config.toml
n_layer = 11
d_model = 256
n_head = 4
n_kv_head = 4
head_dim = 64
d_mlp = 768
vocab_size = 6198
activation = "gelu"
norm = "layernorm"
norm_place = "pre"
norm_eps = 1e-06
positions = "rope"
rope_base = 7800.0
rope_fraction = 0.25
qk_norm = false
attn_scale = 0.125
bias = "all"
tie_embeddings = false
parallel_block = true
init = "uniform"
init_std_qkv = 0.0331
init_std_o = 0.0411
init_std_up = 0.0474
init_std_down = 0.0474
init_mimetic = 0.5
optimizer = "muon_hyperball"
lr = 0.00804
lr_mult_qkv = 0.4
lr_mult_up = 1.39
beta1 = 0.95
lr_head = 0.0363
grad_clip = 1.0
warmup_steps = 200
schedule = "wsd"
decay_fraction = 1.0
decay_shape = "linear"
final_lr_fraction = 0.05
batch_tokens = 32768
seq_len = 1024
doc_mask = false
train_tokens = 216700000
steps = 6614
dataset = "wikipedia_en"
Each number is 128 + 32 x the weight over its row's rms, rounded and kept within 0 to 255. Layers, rows and columns count from 0. Numbers have three digits each. The size before them is the row's rms in percent of the matrix's.

# layer 7 attention key, 256x256, rms 0.033, rows 25-63, columns 0-127
110:208101137118147074167174099143115105129112092133181155108139093056130070166125120128144147138122197150178133041122147141087142094123161137160150110123117148118169145122130136185144117174156146153149149088112084068060117078163148128127113106109185168102140147141113120139115084114184169106182172082130133110114098115145136102157145123117116167121099122086098143152096169107110107156137
103:088108115145188111120117123130152171151149170093147146114106134046215123187084119105151089116160142154163120109123134117133110083170159143159089196112098117155186073122139147122131167087036158129171143103167090160151098145116145103157116125111139182167115136146156091128129108092074153117121080134142134130143146154148135142094103163182111112119106072092233153148081142110146160112139
110:093137148078144099080167186063149122165156089186143066103070093127040099131147108051100146119109154125178134153156125091067142116170114134157158141082182126133135112076161121124117222165183131162085126092140123126160105146070164147116191160122141142100099093100051140138096125136092168066079108146161217124140101125099133167094113164094103136098142171101053104110153152107124114113110
109:086142122101165121143118057117137178069098136089126109066172103095120145088143145133121117113107158078174088152113125120103103159128145109091148126131129127102095143180133109150162142127189103160166139136115136148172153131172118131137124129220119087136089060141121164118181188095178163118140079094135073131119088091106118102115160148135118133075150109154133178135151163133168153070117
108:101120137086173152131139057153129148119158073096143135181162119133143084146122143173112132144168126141112112120145075134130146070180083154137091120143097137140091188063105090100066117149154152125145158122173152126094075158106148082146114105150114150161153112129103152134144156123174093151141089131097165152115121131125186135130103098071140096141123150128117074093126122147150198195181
103:092108190052076174128133099129169092107109061107144150150103164113105140137109117132200172124175155116100077151068153150165132169083161133128095071224128101179122112154115129093156183133103107127167088150140077159133101117104147130161119125112133171147181144140125136096096142088199108136084142103167120162160139146164055116132130121141056087109162146150153126109142131129154073164163
108:205159094095133101182187188151132131159133165057120093155123103128159087087152099124134135158152097118146128097155136093149091119170101130159122087091162125095189123104056160114135162127170117107186173165146104136095057130113134163130095126094116129124150117160139117125184072095127120152067042128110110087123102080133076130092136139109110121071097146079145074114108112118121125114120
110:143064143133145103119149119107176109066070114190137097151169119127134107137141127088084194158064093105165152097156076142112142147175144103123120107134137153143127135143137129159201123116119177115166131073137123088158126157104059136093117140138138115105115104104149079193092214044165144095122158135129089118157099170124111134102158134137089100161104210101193086154113105154089085209122
109:073094131121172115183152149112124096154084098103126058170113068117087125074142139149119170075108128179115151117182102103119148098115104108132193139104112138094097116130141112116130067104164048090167158119083142157134110129088166187121091141127169163124118122175071046118105106083118127159083127107150118111128154166161107140153089134124131188131071099138135196157169180156128083134121
112:139167128115205125100165172165127111162134121165144132183149101102138133162073117122127125136212080096209119114164211081165133088081145146134126157131147096143100114154201147144139143149160126121118151149076112213080137189120175143129125079125057077142178119109137123122132169125125137165070167098140072131148136121132132154094145104174187094120122115109104075066132115159128133213172
100:070103172113140126077123106126121082134121158086147103120213125113133133058131114122158158174171171193158136158104167152129126140144085149171113128162159138137163166135115110116125110172123070153128161174092122170140124172109144080135120126088095135086168131142165097173092180114123158127069117103136121084106109188111101154179140136149095133126129169051112157144136097107190182106131
107:109159145150118123142092121103120116131097056111157092133151111135175110145202126114110136169165131126090162118135136140183159159076156111131162111101146155110116089141180102098115102147090179117181132087158109088145139158124176153168122146121153130128146172099113222173111085111182155063089089136100113206179127149165145109107155163084150089103076171112092138167109110166198189063136
108:158143136146163126119097126132135131162104165172157168157129144144106085143153107148152140129153133181122135095149156150095093152167145121125127150146177105121121098157137148136128149109111082109031104162128140158150107141118089130077096132130129185124099134116163236220077088111057113153060109096127125143078159152147136095146153092099112125080125112100190137109157158133101130133152
104:171146080148154132100160115083091116064109134096143131136129085088167082056087140121058121180102156138141047136097145126181162145081149189103154120150174154155180085147098136101133179158151154113117117156094161101157148132170109094148088044104151141154076136111051080071117096117090135095176137141134099128156122130159062142146085120096152070088152107124118074135087122135153169079190
110:104166056147116136167108145119125127121159146099099151179162135110078133099178150055188137134182098092131134120213156131147109136104070102117164104084174139125145104144117101161181160115200117099083093118090132099060192127111082122105164129079136163122142150127178142144089171135190185172165084111070155132146116108156121104108134088135178122130094102160128180149111084183175104088128
103:122134175100137165131154096108110137024166141161121097141134104077121100137141100081091153127096138126125130078114071197161075102159128144103144117186136114124106072111170136115138147114130128115119171121080108186159154131103126154164135113128092128164083106117143121130168083131115100068108169110149155047091158148112155062156148189104114129136065113094127101146128062133098115140088
110:119114173073100087118126060149115152156101190128157065131178087157115103141068079124166130161192086149088116151139139147155108097151140104183155148147166153209138166105100111151110145101149085138107114121151198110121135203073097157175127144121086113175121093163074155150140166124079101097177155074140141039156105113160152111175137131184122130100116160134125120069091086137135208060085
105:124114153115122065067109081193050065176092114139118082105101129148099171123136182130081126120091146154095174092153154140106117161121133160131175179144135107145172123125116129116127104140092112135147108151152125119128108145169096131107091102115186094158167118167115009121165117120155092155130091161108110119095083122107169115105168137170156114116107062144213170084104109127201150146101
113:073170184140097096146119098209108112110117076174135122126124116107113145159106193156097130123101133097139107176141134206115187182104140129185107075117137133128159116140110126152132159159178119088128101179132070115163115146129145114166115104155058166112120101116160108133093094216128134157132141139134099200051164156122156162103081104090115122105107119089108115179020115135062139069105
104:124134158100139141173142153103152131089129126126099081107149095124144125123120151077131151094121127119109134057180089084099107133147122172173142071130131096081130201140155112173129144111104120170112152143077135132146077135139154120202167071132090130160081072107181165120182162154151131081130152139133086224149106113117086129101109161104103090160151164133128170129098133161081077095109
108:096121089148141127113102101137068105166104103127099151137133126140130141118119121129121118143110083166136150115124074118090142120106151166181128125120099132124196109133144129074147137132154114139139167149199153135116207095159128131133110219088087172071087155067116157135146135108100170167126187195150133099146157112145130127116127147095164184071118142095094081141139089221198078110074
107:131158138192145087174056129141187098180152090194150156151117136145145153137114152138152133118142067107133118150121100090127104110126134220139185174156097117142176090132042118096100140123099090145118129130100124099096129108130119091156176142156150072162127104105096158161089147153086117141093103106056138216134066117098089112185093164112133180094119162159160060135175132136104134125132
109:114075208115150086167068167129116121156110143104141152149184133135101076149107150138045132144150108138114096135138155166095108097127188201179104164123107086136165102143109110198106118185117071132134172179106121136100089186063123135096115133103104118151087183142117168093083131150096140098125104100089165120128120160117129098125116142128170133189134097173177163121124113090100130147128
109:186054127132184179178134217133110189139120109146105123165169173148093088130095153092135177136149139100098060133174145149151140156128118142104150104164153142168178157129121146128102096122121136146106099136078155171193164141155106100092124159108116079103090130131144052157158129139123118065143091090154111187140102132102145120145178114135120163108169079115160076137157138104138182115112
105:120105128140097130132209124218129127137130108164092120164168115107150139107163136153194080107114120157095123207139140137090100104127130151089146120136125131151141147149176068110107141132147065155154191072123190068160175081134165150110140141168133117109121128148117173087073144072124094158110114121151102104160088102114142108069129132154104161178080113045175053077185106146129099089134
110:110122166162095083167083096100160145120111139146116104083114120162172132091107158096136128141069077095121101095117103090155178146092141105161156153057143205091186162126137129125094113095144114158100069154128138165119158169091098170103163100079114106114114110160167204116106141084136079142129076155095100150139128138105165154149146136147152164087095194109147084121112167126176117042147
108:146116119125124059108133114155108089177087234127118082146094114154100159130108153100138117178077110087154115121095145115117074133083126106139151104101111125120137139141143127139119176180092148139129107100127132211096104057168104097180107121190135127155148109161067104181156188029199121158133098190187155193163099151139091151153153076120125116170149116110092171092116173179133095101146
115:134076130117124132164189112141114070134124136164186171109131139131130109118146142129111124072097070116149121130122142097097165140118136107074155122088120142137111086112145128142156130139106054097156099143104102075141151128138151118125127190108098113155106091126133093167094116143065143059197138159064073130140119078137104125157091196170134107189156114092160153128160110154127161129126
108:133162158149158113107121102125097032086129160141111092062196143103026069126135149165172129153174092130077092117102129074149106161131101116108129131136126117138148142142160189126098163111068105130091132122177163126148136158114086165105124132123116173098175149121115086077141127169129100143095075152090107126141073113169122055145128206137126116116089129150051145138125082125077106138139
111:160153116087172101128173178186133164109122155181130117065078091093197057191165120148113116078131166191153155106171116113119122164142166119194136147105117144174164123181164046123126069148140117133114090114142111165145133104142097116096162148133144112124168134148116153141125120141146092108107142108134103135145142135104147088126124050139135102139110088071104094168120133100138112086082
106:105109124099125149131147164154156178104167150141085139140162130154180098121128136148155079057075099123138084135155140169081112122103063147181147116125129133142130104125109153125088096107096029170165122089076087110105120125114151206133077128158125139183145169074139136167195134144153143156167135088177143151185186097102078153159159102123131122137139146125124121089151098110170215163150
113:110190166124078154097101116151101079126108088136138101112096130110124115086158135087061058093144165139177161124129121133082074099113111117107107153166108158114175132123123190161121108070136150131062126146122137120115147143143112155108128114086111137204144119069062131098170183095136128199169141127141111157079143115063140125149132082229127122111117179162087054094087160127149132169102
103:065108110164093122109183162128089090203176063131111142114163132147120154153178146137097143142125103156152122099143071158182066146142136161097130127096138172160139159116173089122162119106143155152140115152107190190116146143134119103158064129154104142162093057104131131159091097145101075129190174103088102139102117113181118130164151064105147125157134152120115146139174159185141150080094
112:055179084085117080154158158172142090130067126081137129168084156109152188063136171096150094166130147132114140087081137139214085094219110141158132116117142136130186092144120155132089103177099108085121130121163105125141101115169166131106084132086117121141117102117195174174096106125160143134124129127195136079164141142134088160158109108169157103170145101115091109077127179130078150132094
105:100065110132144104111110089158110126142112131154104149085096170140134143122114182144126145132194137143162124114155143122111180123138111103136145054097111181160096110087107143099126129156142159174143140130181098169138168121108090154188137120140090121183171133073119196125134095096116143141180146144134101112155108163071116077163161140143105138094074099086198141200069144165107157127127
114:091106137153140118094149126116154121139128105182167178163109174172088136155104100098176145183117167157147147124137163119177124105190099155160110113128084078064074131149082162136155143103133061125136144124134128155133098141094140147070226071087153148101113148100100043085065074124105115123142123172130160128149152133127154116132124095137145113083121167133113099116068103188092190134151
112:135167151142143092097135131203099142091139169148172115167128116138105109060093173116166101084093155115192087071157111086179080081114128132128117124174085166124144080165123114164172135116165147142139078092094164074194129107098127113107136096168153100133097142137160085121082125089088097172086170082114115184153113078102108103140086112056133159139152161116122188167077085152111157141152
112:124125152132118158110101049129172113111093157098099117117076196120108053156083167135164124121111155154127117121178201109161143137096124123093154118108095142142147103133122096172244107135177214120095136124157138118116150134083133169160095082175079145163133121152087162157095106103134157077121116128144113125131136167108164151158114133121097172116157193104153146128115110114073148171177
107:142176153130176166133108140102117109137117104111123148155123149154110117117117130100092089123151119174082089091140129097126196076104178093095174113081120123211137098118100132103146138136117222138119121144096071132174104128124155179094080146170107106132074086099068096120123104123174137146169123141143142050096078126107088102127155152168091158152160183131092166153132173178107124128147
# layer 7 attention query, 256x256, rms 0.0332, rows 26-63, columns 0-127
105:137167092144202114136111090072161184141113151089175176091144129090153136106116158090148055137137182123114135096116108128162170096135076085158144143150073095086120083074124111114178179108089153103130136164163142147150141101124117107146113150130118080138096083108133125163109089109144147212146148163155122155115168145114107080116115156073123105151178186135189145151066115177132050124121
109:087148122098158102079038170076141162109149075184129104113117154122069137141141120107151113137136113107136151129137157134084113106174101146144149093136152084148128078128158089121141169199173157143102150131066089143153092175153132107083157133121193114117170171106106092129128189193065141126111138140114159114068141136098058090089098169137138112159147171145068129165111224135170141089149
108:123129111126148121144062133144156147071112099119123037135115166139116104095081117139105108115078137077137156071112160138178099121110146146161128118170150123108120157117156148122130113136171108208131171084127105163169088172149135132077123096152112165110116097167123150171152147156102134181100179155159124157144100082138149104122151141096134156084146127145144127145137160146144139134117
104:095102137113081116119158102144094119069121077113083125165118065122178120121105043122132156146148155173179168128171124168123144118113120115161099199093103181147131142076156143073161092099096164198131142113143096168129127133115135086115133083127131104150118146145188065123113145104139137100146112154124206171108179140170156131093156104115119060107059157145105126150088136157112194089126
106:117113153117092169086085164144154114086137103128168188137105095140141177129125116147184155086137169091117120209081128104161090175061183141146087104169102119155119105154163135119115133080109097148116053125155096107159133109128148182133154160148073131093153078156114171137087115114198156124155118130075074139117170128175109149087099157116102125091171146089099102182238091187146063086096
106:114101203144107110135168174105179039122229132176081175124094159131112100119128138101122102163118135131167126072073149073082201096103087155130206095147100128133155114128124102121139106131107146142146203126102119170143128107097153149082090091157131080136096137131117094157143163117111113105113110191104142101102090108162064151140130110155126098127137110135191088156132046152167066109134
110:109089145127158116170102118154198141080149108128161169129125140171135123126091202131124149157172143097055179127120116137182166160138097087127142079082163146173088110147110156113102135131173196159102125077148110103128138146122113142090142182099147103101126119115075143204102150133123135159116133100127160155115090222096110100136161150107136125092076150068166185163100060133115129164130
112:074128109158096103175091134127134127079122100145153092165106094197091084116139098138076155178099165169168091051115128126141148117134196118130120159134119118128102114114086109116104115096145085106146109178093102145154122178059122151138134137133128116114077126107089042124123050149099156137108092154097081144135053174160158195122139138108112173161167122126108141151118156200167188116142
109:127084134113173094156075103120088141147162135105168119201130131096123124126119084122128143188164073145115051096164162118118127119064089111124177187145128089152069166089133152142118165137130125120105151154097155129110104174165163136152159059127017069116151128126077112180098171133112135168089136136173185092071135112166127120118123122148122138124129075120157048057114050125145111225182
101:123119078108103165120112095140119184172065127116139148147143148131104114122096162135134156176163159148159117164118197149122115074109117097147147109128118162137210122178125102099112078151059102091117159147116117137135104203145127128075145118100107113097133098124144143125119206121182180156102071116153150105080136154076057193154128171080113167082141113117106127115198135124132065111202
102:107131130156104060173093130160144029115130121123120113149118110108196123174089119121103148164132110039114161089198182122172102163091101183063165101119149082108134131113138077140169141085062138118143061114106125144141108072121189129097133127139135149141127125096139185149127110200173158041084125139143134064175127116101144171140139163088145116180157162148113076148157150103162175095152
107:133139086135066145189078110100137153161136167109059209074145121134117128151209055121080155113122136163118101100088163166099132156181124124178149069094132152115102123164176110067130126133109156135130111067160076165185082038137157147126114099104132145144097173130154174190143071133102121151168104127096111165102135143166109133139113092146108094132118146100110161121135090120122105088118
104:181160115162150101053163134123122121088137136101152159100180094153124091118116121136173137118089165111108141209112194097141170185105084169170108110141111175108121132148086177141195194086071117119101110127111109110170128095186106099124127080117101174162114120158041147090113066162126160122129125164213153113127143081151119101112069174092116116062116114100092107162108115076135164187159
110:066137112164102187134151169187082140167095133117115136161091170117071156101203152063152161120114048157167123127115122130176171107131124154109203123106141082117122090133126125160186140150171144078138101132136172098120141129124146178088118170146092164092072125134078058101126059129087098131107087043089111123103139137168187126183143127152141113164099043101148104143153123118188135145095
103:108155147120180173150184074116197128077165097182074150143172142126105188110126121135112131150133162154125123107131118091136074126082112125163096090169107139155083132125108138073128122165140079122101137107111117167171157088135094141113112122074136095087149137109121124118110082092154117093127132167108131090111072094146189147147118166132159116127110187144075088158139013162134137149069
108:092121111094086105097100114153100159110125145152131076120133127137180104161128041138161151117180156143167123140093116174111113115112094125181158121118152091143093105091101134127134133126137145082125085149124153119131123156106134130138123176073119126210105128116117207147106157108083123080163138106129055177170121066100073096100134164120137070104111146143162131155100120175136122096085
104:135125075130184103094111140151073107108163141125136111126136134173116092138144196160131119142098128141085167102178100168120114128112100107117187155086124141167181134166100127167199096124056094092168118127079086161185084118117091121160097118127166091146128172138156069126130091112165151171141160165136107101134119137120082095084189082131159132186148073115163181103171104129151124151079
113:119136102146118146077144132185091197102086167193104115157194173126121106140067129155134145075083107151144084143155145157154093169139025136102119127091124160150159143132106121119155205109134070159104115112153146131084171115102199143150126120135117120091147112139176173150151103139113135177135143077113102132118111117159180168126112078160089170111110149105071080104105122155102129199116
102:127146152183105126122060138143128101085071106133071134093151115143127180094134106120144113106148068159122115084138055154135126140107193169177121081096125071167141188186113092122096138098112151138115198134135095168152071117150098079154159062149083133107136045120130117139140150158094122145138159128116170178158117128152095155135132188096145058112128137134139136141086082154155118131088
107:130126099109169109103156082182067166073133118104115128125130098137118135103088085066134151137119093128141148102122108076105143124131163188148132103111050057112138144165153137107112114127135106143135156136143126152143186132187090133140166121092144142109066189125107101149154081139111135157138133108194151073162191142083164123096112114150106157135188118139124157125167106157123150139108
106:145101146120143113129080068127165161124098101158101136115149142154151207130166135155047157174166075149161106157112152100133117118122134175143162153079137092104148104123117133120166179167143132128131140141145127090176103160148145079193133079111105095080093133113091140050159109148101104096108077147083122123186137164110156048106176134145108141113140152123129098107130158174130155114150
108:130183103107191097151127133080132173164047120099143172174134102163092146174099112128115126122145153162150090140102125098131066088104155145144084104162130163130146145135154154152141119162095088069128134152173144134143138119114168076167134142165040106146089194099118181147143119102174098140156093128095115182069037138136100086159126028143163085133115130129153096147143142163081084095115
113:124122172117161121160099091164106095121173105140166140107120115163101162184151154063159163167103147075118129074088086184095117146183102157099086153144125129171122156092124138082132145153125126103088137120134089139183149107158110093123058109131041121133169143113092097104124151172171115118107098123141160182109108075098157135110129124110094091081084167115155104122124168144160076104127
108:122107107148124123099104153153088144141105129182144165118122073114161055097174141131144090138147147189125144173133123134144162124120169112117131119176132168114110125114135085124110147115118131072140154103202167159193122110148182153082159104105123103070111202080083156140054174124064109123131103140221101118123125115106192128079165147086143130121090053101159116100128139139103225099117
109:168086101126107106165074173178137144095107122124072152113129097103201107144164110127115162171088154129084105077109125141093162091152097073160124085131114129074100178084119173149123147114149114102135065081112152133134117129129102156143181140116142135155128091104177115079146068160093068130066135157149165092098099128102164148117137118115048161153138160093130075122118159090155071135133
109:180128126156052095115145137184121144140129195157097144147117164081080086181115180133113089171141110136096134125091082139166132108069105056145141101120102110121103097163136215148111160125114161162175110128085133169132089128131120112181150100137129120129154119201149112108117119168115119169166156201135153137135126161143137087105124107142158102149176113090081167119093126152115166127136
112:139155132125148131115190114148164183130071149194112122095117122124136134158141126119138172077116100162164101088142183122161120083136136131062125115149098154079103146151168113138100060196106116108108134130113050101148129088127139063079088112124157144127175190107099177143153111189089126185147171100132091183136114113143106097085132103168124126158107188129165146086160106179170140106134
111:107118171164184143075084123097100106132179163100103109112149139101090112134169099132150159095148123134130175111103104146224108152134120116156150128183079155109192124129129127163089115073072082086128117075109138145131113136131040109123099127157145119107129150090101069085159114169122139159118146138139139117122151088118117072194124151120091139110099107157110182149125093122091180078089
113:146163130060133105108206144105152136119086132141107155105191078137147103151115178158120148134104154143128199132089102070175176099086130117109176164104138158112108147120052089134125144122171102081165115145170120158123149111075115076179127153162115085084148144119117118154136103147096093139142117119146153147153088156097084123151116138071174115064144100193072122100131206111130074079117
104:078138116121145132170180130074174154136062113112104113138164126141154112141181169104152082160164109154096089169142114151141113148131088107117121108131167066081111119143106162089105101165134108147138137144116115104151132110089107191126115122143161095126143101064130153142109109139139151128144078151168146143168182104122168140106141148119144092189162130138096097113137156123117152192149
111:117109145117117144173072146173139099110164143116116115094131085096129131103101136172118070080114147135163163112158181145140078141090167089133173146116162094151172123119118146152154106112118091111090084131100142142125155164089089151153158110167130133129064153079160067147122209140153075166109092147109070133112186152138137093131115096168123108124163098075109141091158108120119102114093
103:107112128139146151101211171131136139114252097138170104102132120143113157109175107115078144111175084157182096170182131128149098103142146176120142133098163145093140154143137098111082110112098094166148132136128120182161156167152155116140126097066121161128121087131092161157123187075106082172165085136139172087111110120084149139147089071165119085099111166061104087156101161102107143130130
112:189185145139093127095185197177105126151154117187126154120133127074074150118118194140136148137136128128168114110135174145118169123194172096118115076075125075129135055146137188101134105071133098109147149180111095096145129145116113113136148127154142087111084095097142103101102126154129147116089091178146156066136115100172091090147051128134153083116080079137128095122167131182082131142135
105:120093112097149098050180145193121107160063144173094112128176130146138120127106115155099164169182139104122156148132178127099095099170150141091161077109112149125083114050091135182159209131159146119179154157130171150151118139035146158152084114123095162163120161089160097113169107125099106121118077146143110087159104100092133135139129136111094193094080134096142121143112192122121135157104
113:126133142123120149102096142094115118124177110150149127098077178066117150146150107119143162120079147123156105214183140109152102113137119129128093132083119099140101147132160065105107138135175115180157123143123152073096147121093191156148129141110140149156130131137119071122100082166141127161137122171063123126113109143123145139084161128119166155134110079090171072142122105150074069175154
110:123216062108093188157145175124126195139190112123135112138118116162057183148136120102161102091094129153109108137138173148163118123049088117203189122090087174216123119133137119147144108135134150132140096106129156095145142106120158118128106145138168140072110134131146124135128090087107113164102111158169136157152125155148094051109128127109129155136152117096126133127096134093129149181122
108:168152073109135183161094060172173176208083116124122140110116134131113133183126089114178148215104108132116150086126153175183131158150139136193154111141114121132144125120097102134091090101096176157131126131166108087062124081131122155148121131084160121199157160159090156146155167136127132138084075183136128126109107145119166175180120121101138120079142171130097121133094181124136137143145
108:119144187131150114083116181161152162097131147133129093176159122147132105203130090099157121106109061164133106127130175119124148103099147063115131183147133127241158106124084137121117131147130157116099158155117103107174153126087124116150110200121106133129083116184129169166141070142153175127124088136192142077124076112135120149123148137207152166080150154111082170141131129113174134057079
# layer 7 attention value, 256x256, rms 0.0332, rows 0-15, columns 0-127
101:145128136118153124079123164121124116139165156138113200149158175084175089124101151121094103116110095159105156107145085119153171132111114199112146140136164148106130112101111090108144128129143135134082101102114146135129137169106096118086114085106095108157141145081095157143164201190122166164070172120114105146157203155096103080167130127135140174087101090183145171095123144166164110114117
099:146140135089131133118169107117123175092206097157157127168151082132173138113134095157139081129142142158152093081176110169144153095094087175033060130061115100100064158147106095176117145167080124106160152186092068115154121089134105161151125085090150135110112134124178126110166178149155140113129135181104137139149185074106126119156123126173129072103105142152163072151158155109117161171135
099:173106170162195111111157166160123124073111099107120098147149166109139109147121109139177090119087119162104127082135069139145115141126125105175164156103093122140170112168055118136121125139141149057112135094116103092110098104136157138110103143065142142077124100105133163131133150205135081115079131143156031114129054159179117177085155132156163120148146112118168136088145094212169120203150
095:123110138123137096126158168042071117081188128112173103162097118141079129056083136122085174079209106097135104167125116070165133138131122084146131168084144130120090150146117133125088105120153179163099146128162160141118101107167159154166113141134109079140169104178164107144116098105174120144118139111116110141082131157085137108100163115099158118169163155148193100161097064150131139120147
101:105048092140106126133128166116121140035156124154072103172103132125125139156124163153065140079042197129139144190133083150102137142163095141141162116144096116102119143116200110169111157175165118128105099122106136114167119052110149121082148095124154096166139075115127136152149158134135115104143127147109128114127148118161119209132200067123145127137121132135162133096158085168118165121114
101:131122082138038114098087125156082135132099119094149157157119064100117106168126144092091190112088093110179142140158072157123122099103187151099132138133139169141127104169143167149150130126137120131162145096161124135126188118102108113141177059151092151132068126124166131136130130082106157106108112148088128111123089120181155138110145149132103132125074142156136086119154146186107127127151
098:054152181111142115191143125165127124093130094092090116169066163167181080056107180147155135151113103094090135137152059102167098137050185172163078076104163145117121131138158147133087125111166068172134145177130090089100106111134100110141138157086135109086112091120170117182109113144156163157134090085149083169121096135110099130152095142112081151168147092151099146144121119172113105149140
102:128169154212173078118177119100084101082024163144111205146114105126140174090159135097111101114114120163098125156185092125101125107120167193110144091120144071137130084085143115179134126167111205146107141165152053113132122153121191131121107119144171099152158085058157153131118050151176140122109130132136133113146039141126137146132150107127095112099077147137117110143189126138169079106164
097:070084101131083113133100160148117172123081080078131149166178098103138140126152132121119144115104121170105155117189115104195131143116031134148081128138119235160141143125117080147105178083049084121115107100178084218105145152101142124116132136121139121109124129145113126099130088123137169102170110109153154125132134130129138101140157118139138157162150103121158097142087099218129082166137
099:153100165107122095161200161172132077156158202161112125097123103104103121115110082068162158105101162148143149092174172151141012175091127151131137121146164107159132111148142107142112096142072178168137107069096131109101122145131163121115154081068132162117114173086136122134129066160147138080114106118089131109129160205148163109081167088168144139121127165102123106081138109131130114101139
108:095158202198163141164076129113128115103166167158188101132151111082047125115118135136142062133101101120179081135119149118101230194126140090123180145081147134112167125104120149126161125193119100155070141098142078163130129122117174124116134134152132165156152088114128151187096152108159119153166105114079155133093095132096099151145083166175120128124160137129193066139079093179133109185130
097:155182113132143099122141100121137128104175139106117112172129120165106084175183128112147123152082134096190133115142136134114170109151104155078066155114104153088148187106115085117193102128138150105115112150108075137138115111155194091115144104131096115175176127158119144104104154190157139177116135226109087102109113081130099173174138145154114148171101149109159124157103182130136189149127
096:116134119111108115098088107146107114121167133182149174091102155201170107129106035148172144077162182138126141112127102188159118118109097171128095082125104102154085144172140165098095164155137158151062093098125166158137090153122168127128103118138090108175131171138095109121082177148046139135151116057101127172140138161183133121035143109087116112087109139110144157076113145148167154125135
101:092099144130110104182112097152180069102123084108171142176106128109132071125188083115114105162170178162149147072132172086120144079098132149104093150162189118109180128110118151150101161157143174119175077160067135107077159149112130122090175168085157145117169158080155135120119223114131097109100183113062105171112082140097085176127156110094149128130174124130163115124136095155141163151112
100:104113184130122092179170141125170124124128164155119107116149183102110121056130150059115107195104107146128172164153070177085147088119168164099145066130103142087149138089087172133145085063078123121170157142135097135116223129098087177115157121145132109147212145165159075143176135134114110149121121091130182127102118079171131098135122128136141115197130054127106084160110170085093153128172
100:129125139115142120137039172131125109124205158078101087126116139044086149184149103144177152149117144110145110167135152107123186067160133149108112044113089131156131140183126066108127135089136147084151153155081105095110110119136082176113085101124143088182139144084121151114126102137153128127124120123067123138091158089096104108154123131150112152142160129136111163137105109124152151124119
# layer 7 attention output (transposed), 256x256, rms 0.0412, rows 0-15, columns 0-127
128:145123128151106120167056133078140159116123140120129087158113133127113149176128116151167118121140122132159090155076083113072053133202187108072183117104108148072166102081129121168123133157067149143119150142150114147135108123058179158159103207151136125110074137159163118116102082082095090093159105194166163091133176153140095180113106121114150074125120131061107103156066161121138089141195
129:156097139112103154128082162124082119116091219112087141087086168103115168089139159139079179103106125120094168126125111132125097159191132147195132121173120166116098179182118115092119113129071188203063110113106139178157149138093087140131119146141077190164163158104128122102160097092105148147131069144148164107093151140094179184123086158092084185145144133110166132092115096173177086086119
127:108090123136168206120139164115164177142151126118130107087135145108127151099121094108075140163130164107181123195163108205140131112135102093061075113168135095098119132065149159074159099154145125192152150138106133156156145114129162105128148121136121140115125123142107142092095111057052129083158134114122156154141152139056202140128100141098087087154154143127104146125137155126112163130103
123:134129102125196099165144105087165182131084135142161188064194155158137129190149150113153116168113077082137105086058115124101121089140122165146109136163169162124171134146134103113145119093121103123079060147149105100071089156112123150174148134077143125124152194142182226144092146104081107181134091060119151102120167148114121126158090091172083193113171110099083111104146114144171167125090
129:136201091140143092137115174156187159167118104115107125129141096136141104144144101119088135153219125130084166126091141128091121194135167119137146070191103106133133090121154100116167145102064179093142125111098143156149145132149092184139147215142087103133123135152121148098102156154149158124138147110105115168156182180141109151153108173117090137164145178088135142126139084093121077106192
127:099155171067131119148176205118071139105092150143126132121140171145108127101092124150138108201129134152070140128120172169158133128096153080141154177066115137122150146102082116152188089165080162170154132135139127189115097087133166109151173153116129117105154118064066124088123150139106085128114112106094116162180139089183123117076132195180087135098155127133090109138157152072095090098055
124:089181080149153102142096151105135124153165169117123107112166086126146194142113142125180081110127160128143152093148067114119148080153075111147077142189191159139125088109125149109104154167102207118163141130105172179041118167143121180136109087154176101144099134137127146149111133123110134093215144127140148119148100121141079082158128126174171092133157155087074147189126115097103106069139
129:126056126176152141132134107178172163122134111138157085141144122137119174085114126127136155176121163172131124137135051198173101159089154129220104120130087165072147122129127148114065104121150121142151072153135165118121168166217059155119146151147092169126082138126138075090104154165129147110078101088086064122126112115100114113119074116125094176131140122137129171140139140085118107173129
121:137161145111120148142103109115176160119155181137129148153086172140162170082075170121143080102091149111103187130095116146140128124154116150130167101163176135106153172157104092145165095120134119100067162127067189133087076103196115094148134049154109112131093072186138136137136164102166122155137157145139053135169155111183141108091169169102137093095088145112067129065159128059117122148166
127:125114064172168131142133123147103161076136111133107144122120160133217136116154114141151116103116129155145178159097120137077149163134146133078155127113166176115126120092102092149134157159121152175161134187048040088146147100120124117136125106153045105149071102185071137178099144135163112111128133149131120153154119108110192062117132198169104140074188074130170142085106125102087148146099
140:182160137100151150155110095101115121102183143147089142079097106182141128109154124142156144110173096131086113154121134063117122141146081181101076124157107082106114145184116062085087144056127214134176191198115210056116150141137089160194127158176167098125159092154153147092092140121130132077108142113155077163131133170138121130147112093088133089158114077162104141100124120122110128118113
123:122114114120085101095101102170115123174141133171110096084090137157140146106092121115111169110139100128139127097090106109120087144096149150154110150158075100141082126084067098151169108135076125068128094112104150122204152123101117090111106139124135157113140095134160104094160106124116132123144148114132163085149101104109122071053110155138070147078190114158152072127135110134134107100094
121:121133149110189148141117143111084155178090111105118092149169135134137174078157116135134146174105127091133071088152138132091158108141124076156143146159109120161178115113146184156101103112180144117144124139091107101063100076076097092030110159115135110117144132157152131071173107119147179150153130129129147136052184200098104117147117111148123147168098090111160213143121099149150095142152
130:124139126184167200113124167112041129134070179191064116139124080160094100113049139142118163083092142101139108133083126118095111142146156132092119110138097090131098129119115088075112170189157114105148154145164149129174109136158115183165080136129128108123141068151166154116110104130211179113105128159135137154144145155183182123121094109113144123145134149111125172153132180130204142112091
127:092119115088159144118147165173110111108177085130163147142051090087161142175089075165142112078136118155111099092150129114122209194107080114155082118102173096105152247153188082087135142124149111097153131154177175084152139191147153162075107127118119137147072112156088123152149123129126090107076095124081119148136118116096047118094082118126081113104119151113144136179157143111134127123170
125:139095110146116170150141066139138140168093161133135134102136093101135155115094177136121170113161097183086152095089132113155059198163105124118132146101156139114094145121106155119191125213079130126134100140111122118073119196088115090146189154108076144089108201125147103139122156140146150137149132156187097079145067101139069157154087134143142091145144105103158125098159148111130182181156